config = dict(
    qk_norm=True,
    attn_scale=0.125,
    init_std_qkv=0.0472,
    seq_len=512,
)
Each number is 200 + 20 x the weight over its row's rms, rounded and kept within 0 to 999. Layers, rows and columns count from 0. The size before them is the row's rms in percent of the matrix's.

# down: layer 6 MLP down (transposed), 640x160, rms 0.224, rows 550-559, columns 0-159
# up: layer 6 MLP up, 640x160, rms 0.229, rows 551-560, columns 0-159
down550,108,228,217,204,212,196,170,220,179,198,209,186,238,211,181,211,200,166,244,225,227,204,211,197,178,177,199,189,207,185,172,220,191,199,207,217,195,213,241,183,194,226,207,169,189,205,212,226,217,177,213,157,193,210,213,227,186,200,185,182,253,160,184,200,204,226,212,187,192,212,212,201,188,189,222,220,210,207,238,160,208,181,255,193,191,212,200,222,205,171,231,227,200,203,190,206,139,187,196,200,161,229,197,191,206,219,193,185,241,212,203,210,176,206,207,179,181,206,178,188,200,195,194,210,198,215,210,225,186,176,200,218,170,221,219,178,201,225,206,209,176,199,197,218,219,181,183,195,195,141,182,213,173,192,214,206,173,181,195,206,195
up551,099,206,182,186,195,202,222,194,189,181,217,192,180,163,159,217,176,185,204,195,212,189,206,192,184,233,194,182,215,234,195,180,205,201,220,213,215,205,199,226,226,181,213,196,204,236,208,213,186,182,200,210,169,199,207,176,171,190,223,217,241,189,192,193,211,162,177,198,188,209,145,206,194,219,203,223,204,211,202,220,179,183,194,215,197,209,237,234,210,195,211,245,159,220,223,192,228,188,202,210,221,204,186,174,211,218,168,189,205,237,205,233,175,207,209,206,212,215,158,217,210,217,202,176,202,249,207,204,151,195,211,169,192,212,199,206,143,189,209,188,184,209,194,251,170,219,199,198,223,210,206,224,198,194,208,195,207,202,225,218,230
down551,107,177,209,197,196,218,230,227,178,180,191,218,184,216,197,223,206,179,207,178,166,177,211,159,196,179,169,184,200,202,182,187,177,202,202,189,194,208,187,207,217,161,196,216,204,209,194,200,203,197,186,197,190,223,220,187,178,196,185,186,230,201,167,197,201,143,188,191,235,186,226,172,226,214,189,199,219,202,205,221,226,194,221,206,157,189,211,220,183,187,208,231,172,208,153,219,212,206,180,187,202,171,173,175,177,216,207,216,203,212,215,218,198,198,200,195,171,234,218,191,178,172,193,194,249,182,238,157,181,193,201,171,188,170,159,190,227,179,176,199,190,159,167,204,189,190,225,187,205,236,203,206,211,188,211,178,185,221,193,217,174
up552,117,197,192,207,211,203,231,219,225,201,246,228,209,205,186,197,186,195,212,210,197,179,226,208,199,174,231,175,216,170,205,182,194,189,212,215,235,193,201,202,197,185,227,207,179,223,178,214,228,225,219,257,203,197,182,182,189,192,187,184,229,199,219,182,193,210,216,218,195,178,190,227,240,244,156,217,200,253,188,216,210,173,214,220,161,196,227,215,225,202,197,200,244,206,195,218,216,211,190,210,184,163,180,228,209,206,203,190,196,217,207,177,193,180,201,199,190,208,224,189,197,215,206,221,189,211,217,178,180,233,256,193,230,220,232,201,194,212,199,204,209,213,183,190,208,157,156,213,217,232,205,178,196,211,194,223,200,208,221,212,179
down552,110,181,188,194,172,198,195,167,220,208,212,200,192,222,202,193,199,206,151,157,200,206,212,181,210,219,217,229,170,174,237,203,172,185,216,210,225,198,181,181,221,187,198,185,177,235,221,210,241,251,177,188,193,184,195,126,203,198,173,214,179,198,176,201,205,181,197,209,199,218,226,223,229,196,171,185,221,197,220,186,188,187,195,178,159,187,201,226,193,196,170,187,208,172,224,217,212,214,196,217,203,211,167,159,203,200,220,202,195,182,223,232,227,175,168,213,224,206,188,181,198,170,214,207,182,197,244,184,223,184,218,225,182,218,225,184,206,203,194,200,213,160,164,192,201,190,204,214,215,208,207,195,178,211,198,187,192,193,195,194,202
up553,090,188,200,204,209,179,211,204,220,216,206,206,201,196,192,198,217,211,212,200,223,206,181,219,199,159,173,229,234,186,225,168,240,212,192,200,217,189,205,228,180,223,205,189,178,189,193,161,198,184,225,185,204,183,185,221,177,209,221,200,223,176,192,200,203,171,187,183,216,199,209,162,196,200,186,194,205,244,216,185,241,210,241,201,212,200,210,215,184,215,198,219,187,156,164,213,187,223,209,178,173,203,211,220,170,167,201,177,171,214,213,192,202,199,165,178,197,217,200,189,187,195,191,201,229,213,211,192,213,185,216,175,211,186,196,216,187,182,219,171,236,197,194,245,185,241,195,182,207,203,207,265,231,216,220,171,196,223,146,199,190
down553,097,204,224,227,167,198,223,192,233,203,210,184,186,168,226,201,211,215,202,212,180,269,204,171,174,153,206,196,221,206,191,202,192,234,245,218,191,187,213,188,218,171,213,227,200,196,208,236,200,203,189,211,201,182,172,187,208,179,178,154,186,223,166,179,214,199,206,176,217,199,201,201,200,200,200,197,188,203,179,213,212,165,197,202,194,209,194,197,244,203,169,201,182,235,202,173,228,207,203,216,208,211,208,166,184,183,184,182,175,202,223,185,182,228,185,156,202,208,199,209,213,213,178,191,196,206,232,198,186,193,184,203,208,184,229,232,219,204,234,197,195,187,211,190,195,188,167,252,166,186,217,217,158,201,176,189,179,210,193,182,188
up554,112,256,198,188,196,226,169,189,181,205,175,204,205,175,169,209,188,240,224,212,214,198,202,189,155,206,198,186,173,208,223,158,211,195,189,201,188,192,210,158,188,208,205,210,214,190,215,179,217,191,192,225,205,198,191,210,195,168,212,172,182,195,235,150,233,201,214,218,203,193,173,203,174,248,191,235,185,173,212,223,220,201,193,161,219,197,202,186,166,204,207,225,183,185,208,189,211,182,187,184,210,191,216,218,187,207,235,206,205,181,224,223,191,198,198,223,221,223,170,234,164,205,242,209,186,204,210,227,225,198,186,211,186,205,206,200,190,175,201,244,208,217,204,255,187,193,192,199,207,195,183,176,229,194,202,209,215,188,171,220,211
down554,100,183,200,213,212,215,218,191,154,222,177,176,187,191,192,178,190,165,160,205,193,179,206,185,166,210,198,185,225,217,223,190,171,209,225,206,200,189,214,221,220,173,168,216,187,169,202,145,220,168,188,230,190,165,194,212,199,206,175,216,202,177,176,186,194,213,200,215,195,236,207,196,192,217,176,238,178,166,228,192,190,209,178,220,187,162,191,222,227,221,197,209,181,194,219,188,173,200,205,184,209,221,189,190,194,214,251,191,173,196,209,209,203,210,204,197,176,190,169,210,189,213,199,166,212,207,172,202,174,155,197,218,231,175,224,210,195,211,203,224,208,203,223,218,205,206,187,227,180,167,239,195,200,198,242,193,237,191,192,204,187
up555,098,193,164,219,206,166,183,211,220,189,184,238,184,199,190,230,197,202,187,181,196,181,182,208,206,192,205,207,218,217,214,178,165,206,193,185,187,197,215,225,220,178,217,198,187,178,223,190,205,171,160,234,199,188,230,195,196,216,193,174,235,224,184,202,190,202,225,189,181,205,192,202,174,145,239,219,187,203,179,197,173,223,208,194,202,206,214,202,202,238,207,189,225,240,217,190,156,181,207,220,167,207,167,222,221,177,236,196,196,222,203,222,211,196,221,146,183,156,201,210,182,214,201,219,187,218,159,205,228,202,189,218,197,202,196,202,181,180,206,217,218,169,191,202,165,194,213,172,223,184,207,207,198,166,177,231,208,189,188,220,225
down555,101,181,198,244,211,184,188,207,229,210,195,206,182,157,179,212,173,193,190,187,209,153,225,203,177,194,219,250,207,205,194,239,188,223,200,185,193,182,234,219,220,221,206,195,216,203,238,232,242,205,179,201,234,168,191,222,150,188,213,184,168,217,207,177,181,193,180,182,187,144,174,213,205,204,189,205,223,193,193,190,172,172,192,199,193,194,202,225,178,173,208,178,168,185,223,198,202,188,223,190,182,200,169,229,222,204,198,197,198,208,196,204,168,217,175,212,197,186,195,192,203,190,221,189,200,228,200,198,203,184,182,169,191,207,244,205,203,209,155,185,192,187,215,195,217,164,186,205,188,196,178,184,201,165,210,233,190,213,178,184,208
up556,101,193,179,199,185,220,203,185,219,199,237,230,180,192,179,191,191,214,218,209,187,230,210,223,190,186,201,218,228,217,218,238,193,211,201,197,194,175,228,225,178,184,203,184,175,235,219,199,161,183,201,227,206,186,237,166,204,177,180,220,244,234,181,195,204,204,193,226,165,187,210,249,188,178,212,180,223,200,203,243,205,223,215,246,177,201,235,201,176,222,206,223,218,167,170,202,214,186,202,218,204,197,204,232,205,174,214,210,153,221,193,203,197,190,211,203,187,212,220,192,221,189,206,214,210,217,206,235,159,171,203,230,188,194,204,200,189,178,197,182,188,220,213,162,188,230,231,192,200,210,218,222,183,183,180,212,205,176,215,191,191
down556,096,200,214,206,205,206,200,210,175,187,182,140,226,205,201,193,169,170,194,190,211,228,190,231,178,200,179,217,208,197,177,182,235,195,206,182,234,181,204,205,162,187,211,170,188,178,192,212,216,215,207,218,175,189,190,172,185,198,189,207,199,217,197,191,179,232,223,149,193,187,170,180,213,208,221,200,175,226,225,189,164,194,214,204,204,237,199,202,196,180,187,164,195,196,190,187,180,231,200,183,183,173,174,191,178,210,215,222,194,213,220,162,176,207,180,185,164,177,200,189,183,209,218,207,189,199,218,201,185,220,241,212,211,191,230,205,226,203,210,187,183,162,159,194,227,191,164,218,200,189,157,188,236,191,174,212,208,162,191,210,177
up557,103,179,211,215,191,185,193,203,197,206,253,195,192,171,182,198,241,222,198,182,179,219,204,170,216,179,204,228,234,202,214,195,238,196,212,190,212,180,184,182,162,173,170,234,187,178,219,214,227,172,223,169,231,199,169,200,221,187,213,212,209,222,194,186,207,207,173,197,211,213,191,211,213,180,187,208,221,267,197,225,195,178,206,217,195,224,194,230,203,234,189,206,195,235,176,180,192,201,203,199,187,236,246,198,208,204,199,221,220,174,190,199,168,236,193,177,233,212,171,195,218,152,198,209,215,208,219,188,183,229,216,184,182,224,167,205,177,203,220,194,219,182,211,188,226,216,227,197,182,192,203,200,183,215,207,192,215,178,198,196,209
down557,095,181,176,215,205,208,185,205,203,201,218,169,209,175,212,226,174,177,203,228,145,217,189,173,183,194,236,197,202,223,214,176,190,221,195,221,181,164,175,187,193,206,221,207,241,227,199,231,200,209,214,218,206,165,210,193,187,206,175,209,199,191,168,209,181,216,209,206,201,199,204,176,201,194,206,169,192,217,188,197,243,210,198,194,204,178,151,190,208,173,186,170,185,188,191,244,201,227,223,212,225,186,184,211,239,140,225,194,207,188,195,162,190,206,159,203,182,205,182,207,185,209,198,247,190,195,199,186,205,200,242,176,229,197,191,210,187,219,195,184,206,190,222,185,201,254,211,216,222,214,201,204,200,216,221,167,222,214,194,211,200
up558,095,175,218,208,198,190,221,213,203,184,207,187,202,198,200,186,179,173,205,172,210,211,199,225,229,196,147,230,193,204,206,216,190,191,203,152,226,226,192,229,223,172,160,230,217,234,212,210,199,208,177,203,187,222,242,151,207,189,226,184,198,192,210,176,182,225,201,212,191,180,208,177,185,188,218,244,203,217,206,225,215,182,188,205,203,210,225,228,172,202,199,191,203,169,206,182,204,158,212,222,214,219,177,210,217,207,188,159,179,180,190,218,172,208,210,182,176,238,179,158,210,179,232,204,222,194,203,209,175,179,207,199,196,176,189,192,234,198,184,180,172,194,208,196,234,181,229,166,179,206,186,182,204,175,163,196,205,194,212,208,203
down558,098,241,234,170,207,198,180,194,215,176,170,202,200,215,175,217,244,222,180,221,184,198,188,207,202,215,197,218,183,207,204,194,183,203,217,199,199,212,189,212,166,205,209,211,195,192,204,178,184,201,210,221,218,194,224,216,214,204,200,211,220,204,218,199,181,208,179,211,183,162,202,198,177,209,213,197,198,209,216,191,187,181,198,221,189,209,215,207,215,190,186,200,185,233,181,188,194,229,242,196,201,172,177,212,215,164,170,195,211,235,170,214,214,178,180,196,229,136,200,226,273,232,205,183,227,213,205,213,206,210,169,202,179,205,223,192,196,194,189,195,198,202,249,218,202,179,175,204,233,163,168,206,228,208,155,196,189,243,185,207,194
up559,102,222,194,161,204,189,207,227,220,187,196,214,186,222,200,223,197,200,216,230,214,238,201,189,224,163,200,202,228,209,202,218,223,207,214,192,207,176,210,212,217,189,171,200,193,218,219,211,193,217,186,197,168,199,208,241,202,183,180,201,245,197,193,181,190,158,203,210,197,204,218,219,210,221,223,211,194,210,159,221,205,206,224,210,244,195,211,220,194,208,188,245,240,201,154,194,206,198,185,215,184,201,241,224,197,194,189,196,173,169,224,187,176,181,212,166,213,210,190,185,215,225,189,239,220,164,198,190,189,192,209,195,202,198,180,166,197,207,206,187,176,215,195,194,218,192,204,193,197,268,207,215,182,212,221,149,194,224,175,170,221
down559,111,243,176,211,192,203,153,219,196,192,207,193,201,198,178,194,164,196,194,221,208,201,221,252,165,215,231,232,187,233,188,186,212,191,202,203,228,157,231,192,175,222,221,205,194,223,231,231,226,194,208,198,181,200,229,190,209,205,213,189,200,234,183,200,171,232,204,208,185,212,207,186,188,209,214,208,188,188,207,184,181,199,216,181,198,198,196,204,218,157,219,183,175,253,184,195,197,187,195,196,177,183,199,185,205,205,213,226,203,179,162,219,216,183,238,170,178,200,189,181,205,182,208,196,191,195,232,235,227,182,204,229,187,188,177,204,177,202,168,187,188,173,218,188,221,201,188,157,183,196,175,224,233,170,237,212,211,212,210,207,204
up560,100,172,190,188,200,248,171,188,193,211,188,209,214,205,207,204,197,185,221,192,195,230,171,212,183,178,212,187,174,193,203,201,215,238,213,154,201,171,221,185,220,175,231,202,215,173,224,170,194,187,189,223,205,215,193,187,171,218,189,214,236,204,213,186,209,216,216,204,251,220,201,205,198,210,200,215,201,192,173,213,227,213,204,195,220,210,202,183,217,199,215,182,209,141,195,189,216,195,204,167,207,190,175,170,188,190,196,174,228,235,193,187,181,172,200,152,233,236,192,224,211,217,209,212,198,209,166,210,203,216,213,183,230,199,175,247,194,206,211,211,230,207,179,201,211,177,226,219,201,238,256,202,215,177,197,175,187,195,189,211,198